Each number is 50 + 12 x the weight over its row's rms, rounded and kept within 0 to 99. Layers, rows and columns count from 0. The size before them is the row's rms in percent of the matrix's.

# layer 12 attention query, 256x256, rms 0.0538, rows 0-10,64-74,128-138,192-202, columns 128-255
069:55 37 26 72 11 60 52 24 51 52 49 39 35 47 49 50 51 41 54 63 50 54 63 50 61 49 59 57 33 67 53 32 49 34 65 44 53 30 53 63 49 77 44 36 54 37 34 52 60 28 60 44 62 56 53 70 36 52 42 36 21 48 53 62 49 69 58 50 60 51 16 59 49 59 45 64 52 61 35 65 74 44 48 36 40 65 89 82 49 49 41 47 53 43 59 57 70 43 59 62 48 48 67 62 61 43 57 47 48 55 64 52 28 46 40 50 67 48 47 28 35 37 68 37 59 60 48 50
071:58 44 61 38 38 44 49 48 23 57 39 39 49 44 53 50 47 63 35 55 62 67 56 49 42 56 36 58 46 41 46 45 85 43 52 34 58 45 51 60 49 72 54 46 49 17 49 54 58 54 61 24 57 50 40 53 48 50 39 77 59 57 55 43 37 15 58 42 54 35 64 48 17 78 43 42 40 48 40 56 55 52 63 76 58 59 33 47 70 39 43 76 45 36 49 40 75 34 53 47 51 50 47 50 52 55 24 58 31 40 77 51 37 38 51 49 48 36 54 52 47 45 64 42 48 62 41 15
066:41 50 48 37 37 44 57 47 41 68 37 58 69 45 57 48 39 56 32 53 79 67 37 59 36 56 44 53 37 51 46 62 65 64 58 56 55 69 61 55 32 44 60 46 36 33 62 33 33 65 62 31 51 53 53 46 68 39 41 80 77 72 42 55 31 34 58 35 53 36 77 58 34 67 55 16 46 51 52 34 54 61 56 41 60 37 13 25 64 52 50 72 55 37 45 37 45 43 56 50 26 57 38 46 48 65 21 57 31 56 51 55 50 42 61 46 53 42 63 57 49 52 44 47 39 55 40 49
086:65 57 71 45 60 76 43 52 58 64 46 35 48 41 67 46 30 68 45 51 74 53 49 46 40 54 38 41 45 31 49 64 63 52 66 54 51 65 51 53 31 48 48 63 34 59 56 48 49 65 48 27 54 63 46 23 56 40 38 73 78 43 55 47 30 37 58 48 50 50 64 47 36 51 52 24 33 50 63 44 24 59 59 36 54 21 25 39 54 44 63 60 55 44 44 36 37 60 59 43 38 57 39 27 42 59 41 61 31 45 64 70 57 29 66 32 43 40 59 69 51 55 31 44 54 44 61 51
087:36 44 76 22 65 16 31 68 60 50 54 49 55 63 61 41 37 50 46 42 52 47 24 47 51 43 43 62 64 47 46 68 32 62 37 51 49 61 48 59 58 52 57 56 69 62 55 39 36 41 46 58 46 71 58 19 77 66 47 51 61 64 40 50 50 57 58 57 31 29 57 29 53 42 48 38 52 27 67 45 28 58 50 31 64 53 43 18 50 37 58 32 58 86 31 54 30 55 51 41 33 39 48 63 39 49 48 52 54 47 51 46 56 53 39 44 52 42 62 49 43 53 27 56 49 65 48 57
081:33 46 65 29 71 15 45 58 52 45 62 49 55 44 64 48 43 53 35 39 59 54 55 44 54 47 35 57 51 59 75 64 47 63 41 59 43 64 53 62 27 36 37 47 57 66 73 38 39 63 36 50 63 58 41 33 68 44 34 66 48 54 44 53 73 55 66 57 49 45 49 39 48 33 62 44 55 50 51 36 32 69 41 52 51 61 58 33 52 72 51 55 58 65 53 42 36 48 33 56 37 37 33 63 41 40 33 40 44 47 63 43 59 43 38 50 19 45 45 51 62 39 44 52 58 68 36 53
099:43 63 69 53 69 23 23 60 58 52 43 25 41 45 70 48 33 67 58 31 36 42 39 52 40 41 54 52 51 46 58 76 44 52 31 58 53 59 50 63 49 53 40 47 61 60 32 23 30 61 45 65 64 47 37 30 62 62 51 59 57 61 39 61 55 51 74 47 51 40 49 30 40 40 40 30 47 50 61 54 32 54 42 16 50 53 36 32 39 58 72 36 55 61 32 51 43 58 59 47 48 12 44 47 55 45 40 41 34 50 60 41 60 47 55 42 53 28 49 41 50 54 27 32 60 68 42 67
102:51 43 50 55 44 42 44 64 42 46 43 49 46 47 58 60 34 60 52 57 48 45 46 48 43 46 45 54 54 52 45 64 47 36 22 48 59 61 38 56 65 74 46 45 55 58 49 22 50 46 68 54 45 51 32 36 43 56 47 59 50 87 46 50 46 42 64 45 51 42 50 27 55 39 47 36 54 46 39 36 42 41 51 32 63 37 54 45 63 76 58 68 61 44 17 57 52 39 64 47 29 42 36 59 45 50 61 43 53 42 68 44 20 45 34 65 44 25 53 59 65 64 38 60 71 65 43 55
106:37 55 53 49 78 56 21 50 67 60 43 36 20 51 41 47 27 61 61 48 44 46 26 68 45 41 57 41 68 62 68 69 43 59 38 59 56 50 36 47 62 48 31 39 62 57 54 48 49 49 62 41 47 58 32 34 68 64 56 60 52 59 41 58 57 56 65 46 44 39 32 40 39 54 63 41 59 64 65 21 57 50 36 52 50 44 43 18 58 60 60 49 47 47 49 70 49 54 29 47 54 37 50 60 41 42 47 59 35 66 54 51 53 52 60 54 29 40 53 38 49 61 51 55 57 49 27 66
090:50 42 42 46 55 80 63 53 52 59 54 53 41 60 34 39 47 59 38 52 46 49 47 49 45 55 57 42 41 51 61 24 40 53 51 49 56 58 48 44 40 52 50 63 31 32 34 78 63 64 58 44 41 34 39 62 53 33 61 64 43 35 51 48 54 50 39 47 63 63 44 68 35 50 64 52 50 62 86 47 61 57 40 62 44 45 27 57 49 32 52 52 48 26 78 52 44 49 32 49 50 63 37 29 38 56 53 72 43 41 54 57 65 59 65 53 40 73 57 42 49 44 54 55 29 32 55 56
093:31 61 69 62 46 18 27 46 61 53 44 36 15 48 49 57 27 41 51 63 43 51 40 24 38 41 55 42 54 51 58 61 47 47 56 61 77 55 52 37 42 45 58 35 34 36 48 54 24 60 56 42 57 52 37 44 63 65 44 47 30 51 44 56 51 60 71 37 58 50 38 33 44 42 62 41 57 37 63 34 47 45 46 15 61 53 42 50 36 58 55 55 57 46 32 62 42 38 54 45 34 15 67 38 71 51 50 40 71 43 53 53 49 58 43 58 52 52 51 45 61 62 36 42 47 69 64 59
079:30 44 37 54 48 60 69 37 41 39 51 38 63 53 32 45 50 46 45 46 67 62 39 60 63 44 34 53 54 52 49 47 80 43 64 71 40 27 80 44 48 49 36 47 63 28 37 58 31 54 44 48 50 63 41 78 61 33 39 50 46 50 49 37 52 40 50 38 57 53 25 57 50 68 48 54 44 66 54 46 52 77 46 47 49 39 43 57 43 57 46 31 34 62 46 43 59 58 39 46 64 39 54 53 36 57 61 60 38 47 77 75 42 51 72 36 35 59 40 39 71 45 49 58 62 64 37 67
141:64 50 57 63 50 50 55 40 58 54 56 59 62 41 49 66 56 51 52 56 34 61 46 33 34 47 54 63 47 42 25 30 55 51 47 42 39 40 46 46 60 60 65 50 44 40 47 45 61 33 44 57 45 34 57 30 38 48 58 53 52 46 68 46 50 53 47 39 49 47 73 65 37 36 49 57 76 44 54 54 56 44 63 62 66 57 41 33 36 55 48 54 53 43 62 69 51 56 63 63 45 72 59 51 68 44 68 32 48 52 64 52 44 36 28 52 62 27 45 61 28 44 66 51 39 46 39 45
120:69 52 54 60 59 47 44 51 56 46 58 47 59 56 61 69 48 58 46 54 31 52 49 31 35 44 59 47 31 48 33 43 54 48 34 44 49 50 52 46 52 53 73 57 33 51 51 41 74 45 46 59 43 45 53 27 44 57 60 42 56 48 67 51 50 52 50 42 40 41 68 61 42 41 57 48 69 48 55 57 59 34 65 63 62 55 43 30 43 60 51 64 59 38 62 68 44 63 60 55 42 60 67 56 66 39 64 39 49 48 59 55 36 39 28 51 59 33 52 55 34 52 62 51 42 52 41 40
090:80 61 54 53 34 56 32 76 45 38 42 40 59 44 50 61 59 57 44 45 32 41 26 43 33 52 48 60 39 49 37 48 45 56 31 52 56 32 34 59 63 42 76 30 52 23 55 43 58 43 66 71 38 77 32 27 60 47 56 43 54 62 44 67 61 50 64 58 51 33 61 52 56 33 44 35 68 30 49 56 37 38 54 49 49 51 58 35 51 27 46 52 48 47 61 55 40 58 47 52 48 62 68 49 51 64 50 35 45 55 41 40 47 46 47 37 68 48 52 45 29 58 58 50 43 27 69 48
105:48 62 70 49 47 34 41 85 49 43 52 35 42 60 47 31 42 49 43 37 66 31 54 53 48 45 59 45 50 41 74 47 23 66 40 36 64 68 50 68 47 38 51 60 58 70 65 49 35 53 43 55 58 70 24 66 63 37 52 43 49 44 40 62 43 50 58 66 54 34 36 38 60 59 56 41 48 63 56 52 32 44 46 57 50 52 49 56 67 47 39 45 57 63 36 27 48 43 43 50 57 45 50 38 42 50 45 52 70 51 39 43 73 51 65 53 34 77 51 48 47 57 31 49 44 45 59 58
083:39 74 58 40 61 24 40 65 53 39 50 47 38 58 55 58 37 60 58 18 46 29 47 42 72 56 56 40 44 57 60 66 46 62 40 27 56 73 55 44 44 50 49 74 65 66 58 51 31 38 41 53 38 55 26 48 58 31 74 68 56 40 40 56 55 65 42 70 58 45 52 32 41 57 43 55 39 45 55 45 56 48 37 60 61 60 61 45 64 59 46 53 38 60 44 52 41 55 46 65 44 49 43 54 42 47 47 46 59 44 55 47 61 33 37 68 32 56 28 49 57 34 23 61 53 41 54 52
087:32 61 62 49 54 41 42 57 44 46 38 39 45 51 56 36 40 53 55 52 28 58 44 49 51 57 38 49 51 47 44 63 30 54 30 27 70 65 40 57 48 38 69 54 43 47 57 19 45 56 33 77 54 58 44 37 55 39 55 63 55 39 35 64 65 47 70 44 70 37 42 46 37 53 51 39 54 36 44 36 32 50 42 48 51 46 36 46 64 48 65 44 51 76 64 34 48 56 50 53 27 53 48 41 57 55 56 58 35 79 61 65 65 24 81 70 53 59 22 35 67 46 49 35 25 44 59 65
094:43 27 53 52 57 32 58 35 59 55 62 34 73 42 68 58 24 41 54 46 35 50 51 51 41 51 16 55 55 63 34 47 40 64 39 32 60 49 49 45 72 54 63 56 49 36 47 40 58 72 40 58 45 36 67 49 42 46 59 66 74 47 53 52 50 58 57 55 76 54 52 55 42 30 48 43 64 44 62 29 51 49 57 42 50 66 37 35 60 65 66 60 52 27 39 65 42 64 61 65 35 40 48 52 52 46 76 52 40 87 60 68 45 25 35 59 74 52 41 41 48 36 64 48 40 61 61 58
104:27 41 44 42 71 60 61 50 54 56 50 49 52 40 45 46 15 60 56 59 64 42 35 48 20 44 51 28 33 57 60 52 39 40 54 52 42 65 79 58 36 49 52 81 60 44 35 58 67 51 45 39 44 55 56 38 58 57 67 56 62 48 39 78 47 72 68 43 66 36 59 56 65 57 56 62 58 53 66 47 49 63 55 55 62 48 28 48 46 70 49 51 44 34 68 76 47 62 28 53 44 46 63 53 36 57 56 62 33 33 64 49 45 45 58 42 43 42 69 46 59 52 52 41 31 64 40 60
114:54 38 28 46 66 65 57 38 59 45 50 73 59 50 52 69 58 40 41 74 52 67 45 58 38 42 54 54 46 61 33 45 80 32 70 59 24 43 62 41 55 61 54 56 37 44 30 64 78 49 47 54 41 47 61 38 45 67 51 50 42 66 58 36 38 53 42 54 54 53 61 67 52 43 48 59 77 44 50 65 69 33 53 55 50 57 37 57 47 57 51 57 37 55 41 76 52 46 60 55 45 55 54 64 62 47 53 33 28 34 55 50 35 58 52 49 48 36 55 55 40 50 52 44 50 60 41 51
096:42 47 62 41 61 48 47 53 49 63 53 27 58 47 51 39 25 45 86 62 55 48 30 57 32 52 19 47 59 46 50 57 24 45 45 47 62 66 59 40 51 46 45 69 47 60 70 49 39 49 46 37 59 40 59 66 51 38 50 50 59 39 38 54 58 59 79 51 33 55 52 62 51 62 70 41 45 69 64 36 36 64 59 56 44 56 60 42 60 59 46 45 52 33 44 51 55 47 47 47 45 29 52 63 60 35 61 53 48 52 65 64 54 50 75 53 43 51 43 49 60 63 42 40 36 57 32 58
047:56 42 67 36 44 55 41 65 38 48 45 69 42 37 29 50 57 57 55 44 52 34 48 61 47 62 49 38 48 49 59 33 57 47 67 75 39 41 56 51 67 43 46 51 61 38 72 42 63 21 43 50 58 51 55 34 59 46 48 37 39 42 75 38 61 61 62 45 42 46 47 49 53 45 50 70 49 29 39 59 44 31 56 46 73 58 45 45 35 49 54 43 32 72 61 66 56 69 40 52 80 51 47 63 47 63 43 50 70 29 63 42 73 50 33 36 69 43 52 54 36 49 35 56 42 66 56 55
052:54 49 21 67 73 63 66 48 38 36 62 54 36 36 52 59 40 40 41 47 58 81 42 54 65 33 45 40 49 60 47 80 75 51 54 65 64 79 59 77 54 63 38 25 51 49 51 27 40 50 64 64 48 67 42 56 43 64 31 43 41 50 50 54 78 34 83 39 41 59 69 43 40 37 44 36 62 49 56 44 41 44 56 60 42 69 61 55 41 47 45 41 55 61 60 36 46 52 57 41 41 36 51 51 49 43 70 43 65 37 50 52 55 36 65 41 38 27 36 29 34 70 35 45 50 57 47 54
053:43 57 44 43 53 45 67 43 43 54 60 31 72 38 54 48 57 43 59 70 44 47 34 51 56 25 54 47 58 08 34 81 60 49 61 49 50 51 64 51 55 49 55 33 63 52 58 52 32 51 44 57 58 46 65 52 41 61 35 51 55 57 47 48 56 40 25 55 52 68 53 36 54 33 21 68 58 73 53 63 46 36 31 42 30 59 62 41 57 51 54 59 48 66 72 64 53 24 46 54 40 54 47 50 48 49 68 48 48 46 49 43 33 61 61 38 52 45 50 28 49 53 60 58 42 49 52 53
057:61 50 41 57 77 42 42 49 43 57 49 57 53 29 47 58 36 54 48 52 44 52 39 50 59 48 30 57 56 50 55 69 43 67 72 70 58 53 36 46 46 25 64 60 57 59 64 52 36 27 40 42 46 57 59 47 50 47 62 54 54 68 36 39 63 46 53 72 48 47 50 41 49 40 44 63 45 52 54 48 62 36 37 41 59 46 58 30 46 70 72 51 29 44 53 58 45 33 52 42 53 48 44 45 58 68 40 43 52 51 49 56 48 49 65 32 40 55 50 40 44 46 59 43 48 15 50 52
066:18 49 59 59 51 48 30 47 50 38 48 40 49 56 50 44 63 52 58 26 40 22 58 51 54 54 63 63 43 66 54 24 30 53 35 42 44 41 56 32 56 43 60 62 51 53 39 51 57 41 52 21 44 48 30 71 38 41 37 54 65 32 50 30 38 56 45 53 50 31 47 41 44 52 45 50 50 35 45 52 63 69 43 46 46 53 36 65 40 63 46 53 53 38 49 71 61 40 40 58 62 51 55 57 41 36 36 52 45 51 48 48 60 81 66 75 57 71 24 45 60 61 33 41 39 25 41 60
073:53 72 55 50 49 50 27 54 53 45 37 51 50 59 55 52 80 26 51 35 64 56 47 32 64 47 53 61 43 71 30 27 37 33 59 40 64 71 53 53 50 37 50 61 54 28 45 61 48 37 50 46 45 62 37 62 47 40 37 59 69 66 27 52 52 40 27 59 59 38 38 39 33 51 37 37 43 56 48 51 38 54 54 67 59 65 69 80 37 51 38 79 50 47 48 48 33 35 71 58 66 59 44 43 61 29 51 33 36 55 48 55 62 52 55 71 40 50 41 48 43 51 47 39 59 30 54 38
067:36 67 44 49 51 48 40 34 55 39 52 62 41 33 65 43 51 52 53 56 46 36 41 59 52 64 58 44 66 70 18 48 45 55 60 52 52 65 60 58 45 44 54 67 52 56 69 50 39 38 39 63 35 63 50 65 37 49 49 52 56 78 45 50 42 54 60 59 51 25 48 51 32 51 55 44 63 41 41 54 23 41 54 49 66 41 69 63 38 70 28 52 62 49 40 55 45 38 43 63 44 34 39 40 70 29 65 51 39 67 13 26 40 39 52 39 51 54 47 38 49 65 48 33 58 27 27 62
072:30 52 36 54 50 37 36 44 40 37 39 48 30 37 47 41 42 48 51 63 49 58 46 57 57 65 44 59 35 59 29 43 40 35 61 43 73 61 63 59 68 42 53 68 50 65 58 58 43 31 43 74 38 46 57 48 44 58 39 45 52 55 57 44 62 49 53 48 36 24 63 59 42 45 76 33 37 47 30 37 45 61 59 52 57 46 47 46 59 63 29 44 71 48 25 56 46 50 57 55 18 50 42 51 49 38 70 57 50 68 07 39 41 43 56 26 54 44 48 49 61 60 47 35 61 42 43 42
075:45 42 48 62 65 56 50 51 36 16 65 56 35 42 50 28 41 55 44 37 53 65 41 63 52 53 38 49 61 56 53 50 57 43 34 74 75 63 42 62 57 55 60 74 72 65 71 54 44 60 33 52 46 55 65 48 56 48 56 35 42 55 61 45 50 44 57 51 55 48 51 36 53 56 60 50 46 44 51 62 46 55 54 39 48 39 31 51 58 75 66 61 40 49 42 48 55 40 47 34 38 28 23 42 34 57 46 60 61 54 29 13 46 64 61 21 72 46 45 54 53 49 37 40 59 37 43 71
066:67 35 40 46 54 64 52 64 52 60 50 40 76 37 52 59 40 50 38 42 52 56 34 51 44 40 55 33 31 47 68 55 69 48 43 55 39 54 35 65 39 56 38 54 67 63 38 41 35 50 37 57 69 50 47 37 56 56 59 57 43 40 47 59 63 47 70 56 51 73 60 53 70 32 40 51 52 62 60 61 53 27 47 29 60 34 35 31 49 51 69 36 36 62 64 54 58 70 50 48 49 64 58 40 39 53 37 51 59 29 73 48 68 47 52 46 34 42 61 45 36 49 59 58 47 75 60 56
075:41 48 59 43 52 65 51 45 35 37 49 57 54 55 60 47 55 48 58 72 56 41 51 56 30 52 28 41 70 71 50 52 46 47 46 80 70 66 68 43 67 62 63 52 52 60 49 62 64 41 48 44 39 43 51 68 58 57 58 41 51 58 57 59 39 46 59 42 45 30 44 53 41 60 63 39 44 50 23 31 41 73 40 52 40 40 57 42 74 54 57 66 61 29 26 53 56 43 41 60 56 40 31 48 37 49 72 52 37 50 19 41 45 49 57 58 54 53 30 42 41 64 29 49 65 28 33 39
069:29 51 51 52 58 46 39 50 47 39 51 34 32 62 52 32 24 35 63 72 60 57 58 50 57 63 47 58 48 54 65 54 62 56 60 34 53 29 62 50 60 47 40 56 46 52 42 41 35 54 51 44 57 66 46 73 55 40 52 26 50 60 48 55 66 52 52 44 54 63 30 57 63 74 38 51 46 54 72 58 60 62 48 37 42 40 56 62 25 48 35 41 42 41 55 37 79 49 52 35 73 52 57 60 44 82 50 36 49 51 63 62 28 41 78 44 52 63 42 43 42 66 54 43 71 54 31 54
123:57 53 48 55 44 57 54 29 62 70 40 47 55 34 54 49 50 51 33 46 50 66 35 44 31 47 47 35 64 34 27 55 56 70 41 45 47 30 33 48 46 50 44 48 42 40 53 44 41 29 55 65 33 30 58 29 60 68 54 53 49 46 69 45 60 45 39 58 39 52 71 50 52 27 57 54 58 36 48 41 68 29 41 59 64 52 54 17 42 46 62 58 53 41 53 61 44 42 82 61 39 59 61 60 58 38 62 41 47 51 65 46 56 46 34 55 62 31 54 43 52 39 45 41 43 38 50 37
106:65 52 58 46 60 44 42 43 52 66 38 51 69 33 61 48 39 53 36 39 50 54 28 36 27 51 64 44 54 35 43 61 58 70 42 54 56 26 26 44 37 38 52 51 34 41 56 47 45 30 37 60 38 35 61 29 60 63 48 59 55 61 58 40 48 52 42 56 45 52 61 52 52 43 60 54 62 30 50 38 83 32 34 57 75 58 49 15 49 54 77 60 53 44 49 55 46 41 64 62 35 52 53 50 58 48 60 57 30 46 59 50 53 58 42 50 58 34 54 38 51 33 46 52 46 48 44 36
099:76 51 49 55 68 41 39 45 51 52 27 68 59 43 50 35 45 54 44 37 36 57 16 39 34 49 56 44 57 28 47 60 38 68 45 58 58 33 32 26 53 34 47 46 47 46 50 49 39 32 44 58 38 47 52 39 63 47 69 57 54 67 56 57 47 40 41 60 42 49 60 48 41 32 56 54 52 32 53 31 63 39 35 52 68 46 47 08 42 44 63 57 67 38 31 54 57 32 68 63 35 69 70 52 39 43 51 51 37 60 63 54 50 58 46 57 51 41 71 28 66 41 46 46 44 42 60 42
101:38 50 59 53 56 25 58 69 42 31 67 54 57 67 43 38 55 59 56 31 53 29 67 69 72 44 52 67 25 56 69 41 16 42 33 60 46 71 73 50 53 39 39 72 41 68 57 46 33 46 24 44 67 65 39 58 36 45 64 46 44 33 25 59 48 53 78 46 53 32 42 42 46 66 35 48 48 49 67 55 45 66 37 54 42 60 41 50 56 47 38 50 59 64 48 52 42 50 41 46 49 46 66 48 61 43 35 48 61 60 38 55 62 59 49 39 48 69 47 46 55 52 38 63 46 52 59 57
100:28 52 66 62 42 29 49 46 56 41 59 39 57 61 47 52 47 51 54 38 56 42 34 46 70 53 47 65 57 43 52 55 46 46 42 57 50 67 54 49 63 29 38 47 53 64 31 68 47 46 24 46 58 90 30 52 36 54 70 57 65 48 33 72 47 39 70 60 54 36 39 30 48 62 32 38 49 45 73 44 42 68 44 52 44 50 73 46 50 46 45 47 40 57 48 42 23 44 63 52 54 65 51 64 43 51 31 59 42 49 30 56 67 42 38 56 48 50 51 45 56 61 19 54 44 37 44 48
085:68 64 55 67 52 31 43 66 35 58 40 45 53 48 62 36 50 58 47 28 43 41 25 47 52 46 54 74 51 54 68 56 31 72 31 35 83 70 39 62 55 32 50 70 42 40 44 39 44 52 31 60 43 40 26 37 40 41 70 60 70 53 32 67 50 45 57 54 53 30 59 34 45 58 48 35 59 40 45 46 41 43 35 36 40 61 63 41 56 42 46 63 71 52 43 48 38 49 63 53 30 30 76 34 60 62 44 50 41 63 38 43 72 44 65 54 65 57 55 34 56 61 43 47 40 41 70 38
122:68 38 40 65 53 53 42 57 47 48 41 49 66 45 62 57 44 45 37 46 59 48 47 43 40 48 54 44 59 55 28 62 30 69 32 31 61 50 42 56 51 46 66 63 35 30 60 27 30 51 55 61 39 32 42 43 42 63 48 61 58 52 39 58 64 47 45 56 50 41 50 55 44 39 68 47 64 42 47 46 42 42 33 40 60 60 44 23 47 40 62 82 57 42 47 66 38 34 80 49 28 26 57 54 47 24 62 46 47 53 64 48 73 49 46 42 67 27 51 36 64 50 52 43 39 61 49 48
098:52 46 54 53 65 55 46 64 40 56 47 59 54 34 48 56 27 55 53 48 69 51 32 56 23 55 48 51 36 48 59 57 56 56 56 44 75 58 57 40 51 53 57 79 60 54 37 65 52 64 41 39 58 56 48 63 64 45 53 32 46 49 38 39 36 70 70 56 54 40 55 36 47 58 67 48 61 60 52 41 59 47 52 29 44 48 43 69 51 56 53 46 49 46 48 57 55 46 34 36 49 28 44 73 46 68 38 52 60 52 45 63 47 64 59 39 65 75 39 50 60 72 40 75 68 56 30 44
109:49 45 49 43 67 66 66 44 61 61 55 59 43 40 51 73 39 43 29 77 47 57 32 39 32 49 57 40 42 47 45 46 89 48 66 49 41 62 48 55 42 64 48 54 62 50 35 62 73 45 60 38 47 49 58 41 77 53 46 53 38 66 56 37 45 60 41 50 48 74 65 55 65 34 50 58 49 62 49 49 84 39 53 53 46 40 42 51 60 62 63 45 34 58 45 71 56 59 45 48 44 73 40 53 56 53 59 59 48 34 52 40 30 51 42 52 55 41 55 72 38 31 54 38 69 57 58 60
111:40 45 56 38 63 42 30 59 32 72 63 33 37 59 57 39 43 51 71 59 74 41 41 52 41 26 31 48 50 57 55 53 37 57 49 61 61 61 55 43 63 44 49 44 49 52 50 45 52 57 54 54 50 45 39 52 49 63 47 60 46 41 51 55 52 49 66 45 46 39 49 50 40 66 57 47 53 51 38 46 26 68 34 26 40 43 55 36 66 50 44 48 78 38 48 48 54 43 35 36 42 24 45 44 59 56 56 36 58 50 36 59 46 49 50 53 48 59 56 32 51 72 29 57 42 51 39 42
# layer 12 attention key, 64x256, rms 0.0499, rows 0-10, columns 128-255
104:53 47 47 42 43 53 53 60 53 55 46 36 37 45 51 37 47 54 41 44 52 28 47 67 50 43 50 34 61 54 60 65 42 52 27 69 63 50 38 56 63 31 49 47 66 48 58 49 42 52 58 42 70 68 41 53 66 47 50 51 54 66 33 54 49 56 60 64 46 41 32 36 75 64 58 37 45 48 54 49 23 57 58 40 50 41 38 72 57 44 62 55 48 68 46 41 45 53 44 28 40 42 34 49 49 67 19 56 60 47 42 49 69 58 64 55 56 71 50 40 48 54 36 37 43 54 63 66
094:51 44 42 55 50 40 61 46 52 55 57 65 54 68 35 54 50 39 64 72 40 56 52 35 62 52 38 56 27 55 55 53 61 29 63 41 28 46 78 56 48 63 53 51 47 61 45 49 55 65 43 52 50 51 59 53 38 49 57 50 50 40 53 40 61 49 38 36 53 66 54 57 34 56 49 65 46 65 46 75 46 52 55 56 46 63 70 44 50 57 36 40 48 21 65 46 56 50 57 71 43 46 57 48 45 36 73 46 41 70 59 54 36 54 29 33 47 45 45 55 36 52 56 77 51 60 24 53
082:55 48 44 70 45 44 48 39 50 51 61 52 44 63 35 67 61 53 70 63 47 57 54 31 49 47 42 56 28 47 48 52 47 25 56 40 38 51 68 44 51 69 57 52 39 50 42 47 63 44 39 52 41 46 61 53 32 49 55 43 53 43 57 48 55 51 27 38 50 69 61 54 26 56 39 51 46 66 38 53 59 41 61 71 47 68 63 36 56 44 30 41 54 30 58 47 61 36 60 77 48 45 55 50 50 22 83 48 49 63 57 49 39 52 32 60 61 37 56 55 46 36 57 65 53 44 26 46
072:49 46 40 67 48 42 56 26 43 53 70 52 65 59 52 63 44 44 57 66 35 51 45 36 51 53 45 55 36 37 27 51 48 34 55 46 43 50 59 42 58 73 58 54 49 51 48 33 68 55 45 55 44 52 50 43 31 60 46 50 35 43 61 43 61 56 31 53 43 67 44 70 17 48 63 49 57 62 50 64 54 37 62 59 43 55 62 47 46 31 22 51 67 55 73 46 54 49 55 80 50 40 49 47 53 51 61 41 52 65 51 55 34 57 42 56 71 49 39 54 36 34 58 49 61 58 20 43
082:52 52 56 46 71 68 26 44 56 55 47 34 52 15 60 46 60 58 48 45 65 49 33 47 54 49 42 56 73 52 44 52 39 61 52 51 65 61 35 48 53 32 28 34 61 57 70 54 50 39 56 45 45 49 45 55 56 67 37 53 55 65 47 54 35 40 54 60 47 35 46 40 68 37 68 52 49 40 48 29 81 43 42 49 54 34 34 59 46 49 67 68 47 71 30 49 42 60 41 25 46 55 37 68 56 62 35 50 55 36 47 42 58 30 55 36 58 53 38 51 54 57 57 38 45 39 72 52
073:54 59 63 29 71 56 50 66 46 42 42 63 50 52 47 30 37 50 41 49 55 53 22 43 55 66 48 30 52 63 47 53 36 71 43 51 48 61 36 53 46 44 50 46 61 56 57 51 57 65 77 62 52 50 38 58 44 50 60 59 77 57 41 60 63 47 58 38 53 61 58 38 74 53 41 50 58 52 63 07 57 51 36 43 49 29 52 50 32 49 76 75 53 56 51 55 64 38 46 32 22 44 36 58 41 63 25 48 62 35 44 27 62 68 68 46 47 60 49 51 56 60 49 42 43 44 69 70
080:47 61 40 18 78 61 48 26 43 51 67 29 43 28 59 51 55 61 62 56 53 20 21 26 58 46 40 58 51 56 46 55 24 79 36 62 63 65 62 47 63 45 26 63 75 64 66 56 65 46 63 66 34 54 69 60 44 51 36 42 64 76 51 68 39 52 67 58 44 54 51 47 42 57 46 61 47 55 44 34 73 58 41 51 54 38 46 44 44 43 68 59 36 53 24 52 54 60 51 39 55 55 24 65 33 67 49 68 50 45 35 54 48 45 26 42 53 32 33 77 42 60 40 58 40 51 57 48
105:34 49 63 47 64 50 40 35 52 36 67 56 52 46 43 34 47 75 87 58 43 39 38 27 43 70 57 56 50 62 49 37 29 54 55 54 41 51 46 54 47 50 28 50 50 55 64 51 75 59 54 74 44 65 69 45 34 54 46 56 57 52 52 56 37 41 47 44 55 67 54 51 32 54 33 55 34 53 56 61 67 44 52 47 33 53 67 33 45 75 51 50 56 40 63 48 52 60 42 60 43 52 44 58 26 37 79 47 45 54 42 61 40 37 36 28 55 55 52 59 41 56 59 57 57 44 39 45
098:61 54 54 28 41 61 49 59 41 59 43 65 53 65 78 36 46 52 51 59 53 29 51 45 36 54 50 40 55 55 50 48 66 60 43 44 44 42 63 67 35 44 50 46 60 45 64 58 55 36 40 62 25 20 58 37 37 42 44 57 59 57 53 64 34 47 21 55 53 62 61 40 72 48 38 38 43 50 31 38 37 42 52 55 58 30 49 76 52 44 75 63 69 31 40 47 44 54 44 47 54 46 51 47 57 48 49 44 69 29 58 53 71 45 55 58 57 48 59 46 45 21 50 57 74 48 54 49
072:58 53 48 55 18 62 64 47 32 48 44 43 33 50 53 60 60 58 35 67 46 53 75 49 40 54 65 41 50 41 60 55 52 23 43 52 50 27 52 36 57 63 63 51 46 38 40 35 47 42 59 40 33 28 31 44 48 54 55 38 52 41 63 60 57 61 48 68 30 54 42 43 36 43 52 43 37 54 35 62 42 48 65 53 52 57 60 75 49 41 51 48 56 52 75 47 52 52 49 49 67 54 58 42 51 34 52 49 50 63 61 70 41 45 63 48 66 47 59 53 37 56 54 46 33 53 46 42
092:50 37 65 46 69 58 49 43 43 46 50 62 47 26 68 36 42 54 56 55 57 54 39 37 44 49 41 68 51 49 62 61 40 77 38 54 37 42 69 60 15 45 37 69 55 65 75 66 47 49 18 39 62 61 60 48 53 58 34 32 72 51 55 64 42 43 49 67 31 38 43 37 58 58 34 37 31 48 39 34 52 39 27 46 57 57 34 36 71 49 55 72 51 60 44 46 59 39 43 46 40 59 32 63 59 61 38 56 67 53 32 33 79 29 60 50 44 68 52 48 54 34 22 45 31 34 52 45